config.toml
norm = "rmsnorm"
qk_norm = true
attn_scale = 0.177
bias = "none"
tie_embeddings = false
parallel_block = false
init_std_qkv = 0.0723
init_std_up = 0.0723
init_out_by_depth = true
optimizer = "muon_variant"
lr = 0.00299
beta1 = 0.9
schedule = "wsd"
steps = 10921
Each number is 200 + 20 x the weight over its row's rms, rounded and kept within 0 to 999. Layers, rows and columns count from 0. The size before them is the row's rms in percent of the matrix's.

# layer 6 MLP up, 256x64, rms 0.147, rows 170-224, columns 0-63
102,212,240,208,190,144,190,202,174,165,198,186,187,198,196,193,181,208,178,202,252,196,170,216,188,193,195,199,238,225,231,216,182,235,197,200,246,178,211,210,204,221,197,189,197,172,226,198,210,196,207,213,199,194,212,199,178,172,183,219,214,191,192,179,213
112,174,218,210,205,215,184,213,228,222,197,205,230,206,186,190,182,236,206,192,176,219,197,233,209,188,184,236,241,196,212,215,200,217,202,217,206,183,190,201,171,201,204,205,189,217,197,183,184,175,223,204,210,227,222,197,181,196,206,204,164,277,223,193,185
097,210,181,203,194,230,226,209,182,199,189,186,217,236,188,169,223,203,197,220,186,173,226,168,196,234,233,229,185,178,178,194,216,225,211,216,193,164,179,198,235,188,201,173,210,184,191,198,166,207,182,192,210,217,157,181,189,186,221,190,177,213,229,195,207
118,239,184,219,201,204,173,179,205,224,203,206,201,182,206,223,181,162,168,188,206,194,185,204,161,227,198,185,204,175,189,188,199,214,166,165,185,197,216,198,186,163,216,202,184,211,227,174,187,199,203,192,208,219,182,225,186,211,149,231,219,165,219,186,198
098,226,161,218,205,181,175,225,206,220,173,211,242,194,168,184,153,223,191,207,203,175,208,176,206,208,204,184,190,196,186,185,210,184,227,178,200,203,195,188,229,206,191,142,191,200,190,217,186,197,193,213,217,203,228,239,198,198,179,195,197,195,176,166,191
105,197,197,241,194,181,163,200,214,191,168,206,199,184,196,177,216,222,240,175,208,214,209,215,206,199,200,180,186,204,248,177,201,228,189,176,196,208,201,205,185,160,195,211,189,203,194,209,217,169,200,239,188,167,178,217,189,145,183,204,205,212,190,199,176
112,194,239,178,198,213,207,189,246,196,180,209,198,199,187,188,204,202,158,203,198,172,202,183,204,168,218,198,207,169,237,216,208,181,215,200,206,203,200,210,179,183,206,160,194,146,211,163,215,203,222,187,193,204,177,225,194,173,225,229,186,215,232,199,197
086,223,182,185,185,198,215,217,199,182,225,209,193,203,222,192,190,200,203,184,195,190,215,224,184,198,240,205,227,210,194,177,213,181,203,227,240,162,235,149,196,195,195,198,197,225,198,192,201,236,157,207,208,195,177,178,206,240,164,184,184,199,189,221,219
106,200,198,191,155,221,165,195,188,226,182,199,210,191,182,194,230,197,217,156,215,218,197,176,180,225,194,232,190,228,210,234,173,190,181,187,221,210,195,204,184,198,232,186,202,166,212,209,190,214,199,230,189,233,176,235,212,169,185,198,213,170,197,196,184
086,180,240,222,220,178,221,186,193,186,234,217,219,198,171,173,208,206,219,201,216,218,198,177,202,169,212,221,206,224,193,203,197,223,159,191,184,172,206,241,186,169,223,168,200,199,210,190,178,200,221,169,180,182,216,233,201,209,198,221,200,202,185,235,215
089,220,195,197,186,157,187,218,194,221,203,191,193,199,180,206,208,211,245,180,196,191,178,199,207,212,172,219,237,188,187,205,177,222,208,177,169,200,171,200,204,207,176,213,196,212,199,191,207,178,202,230,246,195,152,195,199,154,184,194,204,239,222,201,176
102,197,206,208,208,215,200,204,207,192,215,192,183,217,193,198,119,159,191,203,200,201,229,182,170,205,238,206,183,177,187,232,221,197,235,228,190,191,185,219,175,204,190,181,173,191,179,181,181,200,186,191,220,203,186,204,187,196,216,178,200,181,194,182,162
107,158,215,193,216,217,196,199,204,205,182,202,231,187,187,192,234,170,215,240,197,175,232,204,204,207,227,196,163,171,211,221,196,173,177,183,233,166,204,204,195,174,223,182,201,199,205,182,221,174,199,193,195,195,215,193,229,196,214,213,170,223,240,222,212
111,212,206,191,185,196,180,209,187,185,199,231,195,201,205,198,231,172,233,213,204,208,181,214,178,190,200,237,210,172,193,205,187,212,198,224,223,222,201,215,198,167,211,141,229,172,236,205,179,203,194,171,183,197,186,199,226,160,199,208,232,221,187,170,215
102,187,199,203,200,197,198,205,194,201,231,209,232,164,189,228,202,211,184,195,199,194,198,217,220,173,185,209,196,190,197,175,208,187,214,202,198,205,222,168,202,189,217,162,210,198,211,188,224,209,175,169,174,202,208,223,240,204,168,173,120,181,215,196,203
086,194,182,205,196,216,199,205,230,215,221,190,205,202,216,209,214,211,169,195,222,197,201,207,192,224,199,211,223,244,216,237,196,216,172,134,175,196,209,229,221,196,175,180,190,201,183,169,228,204,165,180,197,201,218,201,213,184,220,192,217,172,194,163,185
088,209,202,171,233,200,205,230,190,189,181,186,179,194,177,213,184,225,207,184,156,214,199,189,198,174,237,214,182,197,204,200,206,173,205,156,204,212,158,173,208,193,216,199,139,213,203,199,169,226,216,200,205,216,180,189,178,205,191,214,211,199,201,165,190
099,193,185,201,195,198,183,205,193,202,170,194,236,183,189,229,187,227,205,224,206,195,174,218,230,207,204,173,240,218,190,167,165,188,170,213,186,163,204,205,233,197,171,208,197,210,221,190,219,173,176,194,201,208,236,173,219,215,177,182,164,200,204,183,176
102,195,191,208,236,211,185,235,191,183,175,200,185,242,215,233,213,201,200,208,174,202,201,209,185,225,162,216,209,197,203,218,220,231,181,190,220,203,181,218,191,183,165,195,196,191,206,206,197,205,176,246,221,186,207,214,209,167,183,208,166,167,223,237,218
102,180,184,214,173,218,185,219,209,203,192,175,243,204,196,208,197,184,192,232,221,180,191,168,200,219,165,222,221,186,205,188,171,185,194,185,200,209,194,250,203,207,189,214,214,186,200,233,184,169,176,237,206,178,175,207,204,212,200,172,211,218,205,151,204
092,171,229,179,233,200,207,182,178,188,231,206,204,220,221,183,179,195,181,212,246,187,193,211,215,215,227,211,178,148,193,174,199,161,208,179,184,182,194,212,201,179,202,216,185,190,217,173,155,178,199,208,190,180,195,173,217,217,188,218,189,203,225,209,203
099,168,169,190,218,212,153,202,200,189,184,195,174,193,200,203,176,225,188,204,218,209,236,202,191,177,224,212,202,219,199,220,206,197,203,176,209,198,215,236,180,210,179,183,171,237,159,201,194,222,204,207,231,201,204,166,217,188,189,194,219,224,249,178,190
088,192,157,227,216,218,202,205,190,190,206,224,215,231,195,162,242,192,199,240,222,207,186,194,219,199,212,187,206,193,187,197,202,196,207,186,211,181,220,211,171,161,238,183,206,207,183,199,174,243,180,190,214,213,160,215,232,216,206,208,184,202,215,180,176
103,185,170,207,196,188,185,196,206,198,235,225,202,156,186,179,244,224,210,187,199,214,185,201,190,162,210,197,193,201,209,178,185,201,158,182,246,175,199,174,187,202,211,187,214,212,222,190,213,180,198,218,201,193,225,209,186,173,189,211,193,186,239,157,178
093,206,234,216,173,235,180,214,203,206,178,214,232,221,172,206,177,182,196,199,162,215,196,209,216,223,217,192,212,224,156,198,196,211,208,194,230,199,199,184,208,202,179,222,194,188,209,211,181,199,190,202,205,218,218,195,199,243,189,201,223,203,212,135,237
100,192,201,227,199,203,208,198,164,217,236,196,251,160,202,184,195,183,218,211,186,172,259,202,191,207,180,187,227,226,174,209,231,200,188,190,214,216,225,202,189,191,200,215,198,179,201,201,236,202,216,224,202,180,172,209,201,214,176,204,195,219,175,172,192
105,225,215,206,200,235,215,191,198,227,211,186,235,182,196,198,213,220,167,214,183,194,162,221,199,195,214,210,219,181,171,202,226,214,174,197,235,178,189,192,224,214,189,162,176,207,223,198,178,180,214,220,149,206,200,209,170,221,195,199,203,187,198,232,233
087,188,215,208,249,212,197,168,207,181,203,198,210,215,190,219,213,180,204,207,216,195,173,214,194,173,186,175,189,218,194,234,210,196,209,167,199,171,163,182,209,167,176,191,153,206,250,214,192,218,210,211,191,173,188,188,231,186,202,208,192,169,173,189,203
120,203,220,177,191,194,166,207,225,215,178,174,223,189,187,196,202,172,199,245,186,210,240,217,205,218,203,186,170,185,229,219,171,171,212,192,203,182,230,191,193,206,188,194,205,183,179,202,183,233,206,201,190,240,175,229,231,195,222,173,213,227,178,209,187
107,249,202,191,208,203,200,208,209,212,202,218,213,163,199,181,172,183,229,194,209,192,176,203,176,164,185,232,185,219,183,249,185,240,200,157,210,203,212,205,190,189,211,202,219,187,187,193,208,202,228,203,170,181,185,205,199,163,201,205,228,211,168,176,200
113,223,218,203,214,204,224,168,225,176,205,221,185,214,185,216,173,213,201,213,212,214,231,223,177,240,191,178,208,224,176,221,182,222,187,206,198,213,191,262,192,218,201,216,193,223,185,207,202,157,195,185,200,191,214,187,181,203,197,196,229,243,199,181,177
103,207,214,186,177,162,213,202,214,185,168,175,198,255,224,196,221,204,179,211,191,232,213,198,197,177,196,181,193,193,226,199,192,162,212,214,217,161,215,197,177,179,212,178,178,211,174,183,202,206,181,197,222,199,240,217,209,186,182,183,172,193,212,162,190
083,230,194,191,232,202,170,204,192,198,159,170,204,176,197,207,173,158,213,208,189,221,211,225,243,223,208,186,207,183,181,198,178,207,189,206,191,235,197,184,161,227,183,186,203,222,167,174,210,192,208,172,186,217,185,182,197,202,216,224,192,237,203,180,205
090,214,228,190,229,220,157,218,182,185,203,205,202,182,166,173,242,184,176,180,201,209,207,163,227,169,210,184,188,200,181,173,202,198,206,183,198,185,205,156,207,208,202,156,201,202,210,186,189,183,187,181,174,213,174,200,168,195,232,181,202,212,207,198,223
104,228,213,183,194,197,195,230,159,227,187,215,194,197,246,196,203,198,212,193,201,194,189,184,150,217,213,212,194,189,209,192,196,226,205,167,217,189,171,144,192,182,201,166,197,176,195,196,191,197,209,205,226,190,202,194,230,165,168,182,168,187,203,184,197
106,199,194,198,191,201,227,183,178,180,179,190,218,213,223,216,186,215,180,196,236,175,210,209,214,201,182,205,208,219,226,207,181,244,173,169,201,224,200,225,182,207,179,178,206,168,205,193,181,225,240,173,202,204,199,220,202,242,160,176,188,231,193,180,194
092,222,209,212,198,178,209,234,191,185,188,192,193,186,192,203,216,203,186,187,238,163,183,200,196,225,206,233,182,184,196,210,223,243,202,240,186,196,233,188,200,167,184,162,191,211,173,184,227,200,186,221,174,181,178,191,198,178,222,222,186,180,209,171,230
090,212,188,210,209,193,188,196,198,209,227,195,176,201,192,198,197,192,186,180,248,229,222,186,175,192,204,180,197,241,197,228,244,203,232,176,217,193,203,213,221,209,214,161,229,191,213,165,204,190,239,187,171,200,231,232,226,205,223,217,206,219,188,192,190
109,202,199,172,206,197,197,206,186,219,193,200,187,187,178,218,187,215,218,227,195,168,213,213,186,217,212,187,216,194,184,241,177,220,212,187,179,206,204,202,173,161,151,218,181,196,213,203,165,213,228,200,200,200,210,264,184,188,213,183,219,238,188,224,211
118,187,173,172,185,222,204,207,222,229,176,198,174,221,186,169,198,182,212,187,210,211,197,175,175,174,215,216,206,183,189,196,191,185,193,218,210,185,221,235,186,158,201,158,222,187,188,205,186,206,177,182,129,185,195,225,199,198,181,203,220,191,212,198,195
081,230,218,227,200,225,209,216,188,205,197,208,178,240,219,201,216,221,181,180,186,257,207,232,199,196,203,179,184,233,191,189,158,196,218,221,197,201,184,222,221,218,209,199,171,218,178,195,190,204,206,170,201,203,184,195,202,223,163,218,207,217,189,156,184
101,214,191,221,175,203,196,195,168,214,208,206,248,206,200,207,214,221,183,196,219,207,181,223,224,169,203,187,237,194,196,204,224,215,205,215,226,208,238,200,169,182,184,182,201,227,200,189,241,171,211,216,175,197,216,192,221,184,170,203,182,201,236,181,241
106,202,239,185,224,206,191,200,210,194,193,192,224,196,219,171,190,218,189,182,255,210,210,193,197,230,178,154,199,231,189,248,210,233,171,192,210,197,197,207,200,177,205,224,222,176,187,181,207,209,192,228,188,179,217,225,208,179,207,198,166,204,207,216,177
099,210,162,226,182,194,164,200,200,191,218,230,186,197,196,196,195,200,229,184,204,193,165,216,223,181,179,180,200,214,205,225,184,231,178,198,231,190,204,228,182,211,228,222,145,189,235,198,200,219,184,209,175,155,206,195,174,204,182,182,202,205,211,214,211
099,192,163,220,207,189,190,187,214,183,193,207,191,205,171,190,212,195,221,201,245,213,187,260,208,200,183,223,180,199,235,188,228,191,184,219,213,180,180,216,224,211,186,209,194,208,223,199,183,205,201,221,212,137,210,194,209,184,188,190,234,231,184,188,198
103,210,192,201,202,193,183,203,202,178,217,184,176,211,215,184,168,220,185,210,177,212,229,217,183,244,197,183,187,194,161,224,201,185,212,205,213,240,178,170,189,174,157,194,192,191,193,203,166,216,156,213,244,211,197,195,185,212,213,182,169,198,188,196,175
095,236,171,200,202,192,188,223,200,207,210,202,221,189,233,194,172,194,190,212,199,184,206,188,214,194,182,203,183,255,197,232,213,163,185,184,217,216,176,180,186,199,185,211,164,180,209,198,216,219,222,193,176,175,174,175,186,198,232,215,208,228,242,209,226
094,209,211,215,186,204,208,182,200,224,193,225,222,240,197,192,201,209,237,183,208,216,192,206,157,183,214,178,212,231,178,211,210,189,157,145,209,193,209,222,187,232,200,170,209,233,183,194,190,209,222,197,195,160,233,212,197,187,196,215,222,201,220,191,184
086,186,212,212,219,200,180,172,163,156,226,208,206,168,212,205,186,169,210,185,219,211,224,200,175,215,184,178,232,212,197,204,203,183,217,191,191,198,249,217,186,197,205,211,164,196,179,207,215,174,157,204,181,242,208,210,171,184,190,225,201,197,189,207,215
107,222,168,190,217,182,218,210,185,195,243,200,207,185,183,201,189,172,186,194,194,163,195,185,185,178,225,188,181,218,186,193,225,190,189,197,238,173,183,193,168,183,203,174,199,179,247,225,164,196,176,196,180,198,204,218,178,206,158,207,226,220,197,202,179
112,213,197,189,209,206,211,225,187,191,211,166,207,195,194,211,189,223,219,193,206,208,184,179,190,223,175,190,242,216,197,234,195,197,244,175,171,219,205,215,177,199,173,193,201,199,268,211,200,192,192,218,170,210,223,167,206,199,189,184,215,246,188,196,217
095,213,170,181,194,212,197,199,208,218,217,201,231,185,188,215,196,191,185,224,232,182,187,219,222,195,198,207,171,187,187,188,200,189,174,211,220,213,207,224,238,201,197,161,210,171,198,225,173,211,236,218,217,192,178,257,235,227,188,205,212,201,204,172,173
099,204,207,228,200,239,190,167,227,226,195,183,231,152,210,194,203,216,186,193,210,195,190,201,194,208,170,211,218,193,206,226,169,235,188,213,213,162,218,210,214,209,198,180,226,210,197,172,168,185,210,186,240,198,167,212,187,227,234,188,204,211,182,203,209
100,197,194,209,194,231,199,228,204,217,190,196,217,220,207,191,187,206,188,214,188,184,210,168,181,227,209,243,177,182,191,237,215,214,233,181,198,187,229,172,227,174,194,155,205,209,202,189,192,217,183,247,208,202,160,212,230,208,218,203,229,219,187,202,219
099,192,199,211,212,225,178,177,196,216,234,188,259,186,170,196,216,232,196,216,184,185,201,196,207,212,189,208,173,186,141,202,203,209,171,163,189,209,209,211,204,188,192,180,207,225,223,207,207,182,212,176,219,224,170,245,194,191,199,184,186,222,184,196,197
# layer 6 MLP down (transposed), 256x64, rms 0.0917, rows 170-223, columns 0-63
109,219,155,222,207,226,234,172,186,209,194,217,189,239,197,213,199,212,223,186,193,217,202,178,215,180,179,224,196,175,227,183,182,197,204,180,149,201,191,191,196,198,212,186,203,211,166,192,198,190,186,241,190,207,192,186,170,168,225,176,188,160,209,194,212
106,205,221,172,192,200,181,217,195,221,209,197,179,219,185,204,171,187,168,213,220,173,194,202,181,214,174,164,199,216,174,214,186,236,207,190,211,234,179,195,234,210,193,211,228,189,159,164,181,230,198,219,199,164,200,198,198,212,214,199,205,201,196,175,248
104,217,220,197,197,176,174,168,209,189,197,218,151,216,203,198,193,188,214,172,200,223,218,234,184,161,212,208,206,203,200,201,193,169,233,209,187,247,190,231,202,209,227,239,210,198,208,204,232,204,198,204,179,254,205,198,195,208,202,219,203,192,217,227,189
114,201,171,177,159,212,207,174,164,186,204,193,189,203,154,197,186,230,156,203,203,208,228,195,221,214,216,207,212,194,201,227,235,197,179,189,229,180,197,185,178,181,176,217,195,181,180,198,204,228,158,194,181,190,228,202,219,216,212,197,196,201,190,161,214
089,184,192,212,183,246,205,180,225,223,214,181,197,222,230,202,215,171,196,155,184,220,215,196,209,238,166,164,187,197,203,189,200,206,167,206,154,204,183,213,180,204,199,203,202,201,186,233,239,231,199,204,216,188,200,218,192,213,210,224,189,224,191,218,193
094,199,179,169,191,223,205,202,211,239,222,217,219,216,196,202,197,199,167,204,229,192,186,187,188,244,223,192,239,178,157,195,208,198,253,185,202,208,167,199,200,196,221,221,218,188,185,211,204,186,198,185,190,208,207,200,184,218,238,186,227,177,176,173,208
098,178,192,204,195,196,159,182,189,209,218,220,206,228,195,210,207,176,234,185,217,198,219,217,163,196,191,203,207,250,182,195,174,190,209,213,195,193,207,216,191,207,234,222,215,233,194,213,223,194,205,221,210,223,227,212,190,192,187,219,199,217,178,141,239
087,164,225,201,172,230,155,181,205,226,185,193,221,205,186,209,217,176,198,184,212,198,201,175,201,182,169,209,192,197,223,224,186,208,185,194,169,209,182,236,219,216,179,212,214,192,174,205,163,185,235,194,204,223,196,220,202,184,236,223,199,184,207,162,180
108,202,222,218,257,192,194,207,200,196,251,213,237,224,217,200,198,181,152,236,196,203,195,224,219,224,187,179,179,179,190,185,228,218,198,190,200,208,181,208,213,207,208,207,211,189,194,238,204,219,176,194,199,184,183,192,185,222,191,193,189,189,180,241,179
092,228,182,191,190,193,194,234,190,203,180,169,188,211,229,205,197,237,217,183,154,236,218,186,207,221,207,193,210,181,189,235,183,182,206,223,231,230,213,168,178,225,176,222,199,191,180,207,243,197,196,206,196,181,181,180,186,197,231,171,189,202,195,210,199
100,236,196,202,234,211,196,189,183,209,192,238,190,200,191,198,207,237,197,183,178,208,228,233,203,216,223,198,179,181,252,200,206,210,226,211,208,172,227,193,199,187,219,202,225,194,204,218,210,181,196,223,210,191,234,186,215,169,186,146,190,175,177,198,215
108,176,184,222,208,200,226,230,208,215,162,214,177,221,179,231,218,192,171,186,203,195,157,189,213,205,162,214,202,203,192,165,172,194,186,158,208,215,178,192,192,191,225,218,190,204,208,199,207,190,219,226,203,197,208,142,184,194,184,225,206,222,174,202,202
103,241,200,220,175,206,174,186,191,189,178,192,178,208,191,178,225,221,154,202,213,163,207,206,222,196,229,203,200,199,201,215,217,260,209,215,199,209,245,174,211,206,188,191,210,202,199,226,185,166,219,210,185,197,177,226,190,193,192,214,235,205,196,215,181
110,195,216,214,196,198,219,168,164,214,193,192,198,186,234,202,182,196,186,187,209,226,189,179,212,189,238,165,219,214,208,189,208,199,201,224,214,150,177,200,199,202,215,213,158,194,225,224,221,169,194,234,234,175,214,176,232,227,198,206,184,198,187,213,189
101,198,222,206,173,226,229,200,191,217,202,174,150,252,238,191,167,171,213,236,199,201,190,201,192,214,217,194,184,218,207,213,198,232,200,205,202,200,181,198,218,208,168,230,204,188,174,203,195,202,217,204,220,220,220,156,166,192,185,202,194,207,200,195,175
082,170,238,195,212,184,207,185,175,184,192,204,202,217,177,191,178,186,216,230,184,195,216,197,202,190,202,199,164,128,182,180,218,193,230,192,210,195,216,201,176,188,227,215,230,183,214,211,155,209,196,177,208,225,182,211,185,229,186,191,198,197,204,224,179
080,172,199,227,165,210,218,180,203,205,209,193,230,191,226,204,166,194,179,198,213,170,200,185,187,248,193,172,203,186,207,229,190,244,188,225,223,194,229,207,181,193,167,190,221,214,178,234,221,160,176,204,180,192,209,205,208,230,195,183,200,194,209,191,211
104,208,217,178,219,184,214,209,169,224,222,226,168,219,209,155,198,202,194,186,188,214,213,191,184,223,185,202,196,174,162,230,245,202,227,187,230,237,236,206,188,199,228,181,205,206,199,211,208,216,219,205,176,187,212,206,207,191,237,219,216,198,203,203,231
095,203,200,192,213,163,191,223,208,229,202,201,184,168,159,206,203,202,182,160,190,216,166,145,217,217,219,186,197,197,219,175,212,197,210,202,207,219,201,198,229,209,228,193,203,200,212,183,173,200,200,179,206,203,205,202,156,193,229,185,211,202,168,160,170
103,203,214,204,225,170,168,201,187,172,202,253,209,196,217,209,225,210,219,193,208,216,212,203,194,137,227,188,220,207,230,225,211,197,191,188,213,209,216,178,203,229,226,187,186,220,200,165,216,217,174,188,223,187,208,181,176,193,216,180,203,195,223,194,229
097,196,189,192,188,212,220,224,234,200,161,225,216,207,171,212,229,157,229,204,189,199,181,222,193,229,195,168,194,200,215,206,165,192,217,167,225,197,194,229,180,204,198,194,211,175,194,211,183,231,208,207,219,236,189,242,205,202,196,193,171,181,214,202,171
100,213,173,203,151,192,215,178,207,217,207,177,218,194,193,229,236,186,189,174,214,201,168,218,166,227,215,222,208,171,206,213,177,187,193,234,203,218,209,179,169,210,230,191,205,170,206,204,206,169,177,214,199,192,187,197,175,187,228,205,195,234,169,214,189
102,195,221,194,178,199,207,212,173,200,188,217,189,173,224,215,169,196,227,187,217,216,175,159,173,228,187,238,189,185,183,191,181,203,213,206,214,174,187,189,205,196,198,206,190,209,189,156,234,201,206,205,170,177,213,165,170,208,186,172,189,225,180,230,233
099,208,199,195,202,235,183,209,203,217,169,189,224,233,183,199,206,196,186,191,238,172,207,183,210,190,190,169,204,220,169,188,195,153,218,189,148,223,214,212,208,195,187,169,189,204,159,161,179,184,194,176,216,192,180,226,199,188,188,189,200,182,192,205,221
098,174,206,207,198,199,203,176,213,212,199,170,178,181,212,202,203,241,221,186,228,184,227,200,178,188,218,233,206,193,237,193,193,227,224,220,166,172,170,170,217,232,211,176,178,214,216,218,218,219,217,183,202,163,215,209,185,175,177,207,204,173,196,219,183
099,203,187,214,252,218,186,187,222,163,220,175,208,195,208,202,208,197,217,205,217,223,179,200,200,210,209,186,228,190,226,186,192,183,212,230,213,202,164,181,238,175,217,202,229,180,198,197,177,171,198,237,226,194,175,232,197,183,197,212,221,228,179,202,174
095,190,216,204,178,202,167,180,209,198,207,162,166,228,216,215,214,217,181,189,184,205,231,183,175,203,178,198,179,213,171,176,177,234,204,180,200,170,209,172,198,223,220,176,203,239,214,222,229,215,199,193,182,212,224,191,198,216,168,216,228,179,183,222,183
082,195,179,190,205,195,181,218,209,180,200,177,212,209,221,167,219,181,169,191,220,197,168,208,237,193,186,203,230,206,176,168,159,185,191,212,197,217,206,201,198,181,217,212,207,206,160,219,215,205,161,195,245,198,210,203,178,225,203,224,203,249,218,207,220
108,209,200,209,197,225,180,187,181,179,192,177,211,221,196,187,222,198,212,170,200,202,166,244,188,201,213,206,213,232,172,194,209,216,179,197,193,242,197,180,186,211,243,200,199,174,205,225,182,200,205,199,212,182,221,193,229,191,210,171,141,221,218,174,180
105,201,194,216,195,226,160,232,202,192,157,148,216,174,194,216,203,215,176,195,209,190,223,195,163,224,214,190,207,223,204,217,161,184,175,209,192,218,201,220,190,178,195,206,173,189,205,216,223,228,218,227,214,185,184,176,221,210,194,184,173,198,185,229,204
108,168,174,217,196,202,208,217,193,185,198,192,220,197,207,205,193,208,227,199,186,254,190,220,194,172,188,187,226,232,237,198,215,191,198,213,211,218,180,170,199,220,183,178,168,177,186,147,203,185,179,194,212,223,207,212,203,181,177,217,177,159,214,206,177
105,190,163,226,236,204,188,199,175,225,207,222,221,194,178,239,216,233,223,221,210,176,209,211,192,193,194,205,210,193,173,193,224,207,168,214,223,202,225,213,166,234,194,236,211,161,214,189,207,212,205,216,221,223,200,207,240,194,220,215,184,200,201,219,187
096,205,207,240,193,182,230,187,223,175,213,225,155,192,172,210,207,231,211,179,179,204,201,187,198,200,192,169,172,205,194,238,188,191,219,189,168,190,208,191,162,216,196,217,202,192,240,187,191,196,202,208,190,188,250,205,194,181,217,198,228,163,203,178,196
089,187,174,203,183,179,169,218,209,205,178,188,215,201,192,218,172,233,249,194,226,187,221,252,160,234,181,212,191,229,206,211,176,197,211,196,209,181,188,236,194,217,206,208,203,182,186,186,212,193,218,236,227,208,229,200,221,201,178,190,185,199,203,206,218
124,150,166,225,198,223,228,186,215,199,201,208,214,187,191,190,205,201,192,220,186,207,196,168,196,234,226,253,185,188,210,195,226,194,215,213,220,213,234,190,182,219,175,205,195,224,235,228,179,232,197,193,189,221,185,205,195,198,189,208,227,223,176,196,228
111,183,185,227,173,218,168,197,224,184,182,171,174,157,167,192,193,203,220,206,223,197,181,178,202,189,214,194,173,202,203,183,221,203,222,199,162,198,190,190,181,186,172,197,211,182,175,198,220,175,209,192,209,196,196,193,247,217,167,191,239,222,176,198,176
105,192,179,153,231,232,204,205,196,200,181,212,193,188,187,239,198,242,207,214,174,191,203,216,210,170,187,189,203,243,190,189,211,197,178,193,186,188,224,184,201,219,221,192,203,208,243,186,149,228,194,197,235,219,202,212,225,192,196,197,204,179,222,201,179
091,183,222,214,187,208,213,190,197,188,196,183,243,218,187,233,203,191,204,187,185,178,191,202,238,212,215,213,211,207,216,194,205,184,163,210,199,210,200,204,213,163,204,225,214,221,190,218,179,234,148,242,217,208,181,196,166,195,186,223,235,182,213,233,189
108,210,200,201,187,188,216,219,197,222,193,204,186,194,206,204,173,201,230,181,149,211,200,241,226,238,206,212,181,166,179,217,210,232,194,224,210,216,204,178,200,186,182,187,187,246,204,218,212,218,231,197,188,216,195,194,229,189,227,192,151,171,200,191,204
105,198,210,242,231,189,184,234,197,198,204,175,196,188,191,230,200,239,165,189,196,178,161,211,182,227,225,201,187,193,196,200,235,226,177,179,208,229,190,220,205,201,179,232,188,192,198,215,171,225,168,202,227,193,174,190,200,199,218,227,195,213,172,188,196
093,180,197,207,197,206,239,196,214,204,193,183,205,171,193,214,176,213,195,211,208,186,193,183,189,216,193,220,192,167,192,218,208,221,210,191,236,205,209,180,156,217,162,208,234,175,216,229,206,213,202,238,193,243,209,201,168,217,200,151,189,184,217,227,208
108,204,205,185,221,218,228,220,238,152,209,178,193,195,187,214,193,170,179,184,219,190,209,201,193,176,226,187,196,201,208,193,162,223,201,181,181,176,193,220,231,190,203,190,186,204,219,181,182,195,160,247,178,195,224,206,150,224,216,211,198,212,194,206,190
111,202,217,186,199,231,202,207,201,196,202,158,233,222,200,208,251,225,225,194,162,193,186,199,181,177,201,172,223,217,234,211,166,189,203,229,210,180,188,219,199,220,193,219,229,196,245,214,211,176,208,228,233,200,212,205,188,209,204,196,222,223,200,194,211
096,207,200,170,192,206,209,196,169,165,154,201,203,199,191,215,209,228,208,224,206,193,204,230,204,187,187,199,216,168,152,203,193,180,242,188,199,217,200,225,221,171,208,170,220,180,162,184,181,202,209,209,188,201,177,183,166,201,233,194,191,205,209,237,209
104,187,187,215,161,185,227,190,206,206,171,203,181,197,241,228,209,164,184,214,207,222,202,170,189,196,188,173,201,214,204,187,186,218,253,197,206,205,198,191,194,204,218,212,208,253,160,192,220,200,200,219,186,211,157,190,242,207,211,210,199,188,205,216,209
102,172,209,223,197,201,216,214,202,204,187,210,233,179,179,205,249,215,226,201,197,208,228,206,220,168,240,188,189,211,245,205,218,201,208,204,210,190,235,191,231,186,197,215,186,185,193,239,232,221,202,208,189,181,193,186,221,182,176,196,238,178,197,210,231
099,213,186,207,211,208,181,182,192,175,215,198,184,200,161,196,237,195,202,171,224,231,219,194,191,195,205,193,247,205,170,177,211,208,206,194,216,182,242,211,205,187,168,242,215,191,222,161,198,188,190,191,220,218,239,196,217,219,211,217,182,235,201,210,213
096,195,186,201,192,196,228,237,213,190,186,187,174,172,193,178,194,238,183,184,174,184,210,220,205,178,192,201,211,201,194,205,185,204,224,227,175,226,191,161,220,174,162,228,204,177,209,181,233,214,225,203,211,236,187,188,224,192,213,162,171,173,191,205,210
091,224,181,193,194,201,245,209,186,176,186,206,179,229,169,187,210,231,212,193,198,194,203,167,251,178,190,190,180,182,196,205,213,172,198,192,191,191,209,203,201,186,200,191,216,204,218,234,186,221,211,221,220,177,159,208,218,210,228,203,229,250,228,202,195
108,185,181,174,207,172,202,240,230,193,211,178,186,194,231,168,203,243,171,202,205,180,178,170,194,217,214,170,205,207,239,203,194,200,196,195,199,219,222,193,213,227,192,217,211,201,194,214,188,254,194,186,193,196,218,165,215,211,207,206,231,190,224,221,226
115,205,202,219,193,184,179,206,204,204,205,218,189,236,193,194,191,178,183,212,216,165,171,236,210,179,204,227,166,225,199,222,219,236,194,207,196,231,216,197,199,230,192,190,220,211,161,205,220,235,212,204,204,191,194,187,214,218,198,202,199,127,198,212,198
099,188,217,222,216,208,207,205,202,221,203,213,197,206,219,165,199,197,202,191,202,158,209,202,164,210,199,195,190,189,243,216,204,240,251,206,207,228,156,226,188,169,174,191,170,201,201,187,233,182,185,188,211,184,189,204,206,201,168,173,173,195,194,184,175
098,206,203,183,175,173,208,260,192,194,212,193,199,207,187,186,193,199,194,198,220,205,198,196,193,203,229,177,207,233,192,171,188,208,214,182,188,173,230,191,189,211,195,232,167,187,206,242,245,216,187,225,164,197,186,192,214,182,169,161,207,195,186,174,189
107,197,216,193,209,225,211,208,182,207,216,244,193,185,231,173,223,186,207,201,191,201,195,219,221,167,196,181,218,179,213,198,191,219,219,242,205,194,188,220,230,235,182,207,195,231,185,185,231,195,228,188,160,178,192,157,193,228,207,212,202,168,179,185,199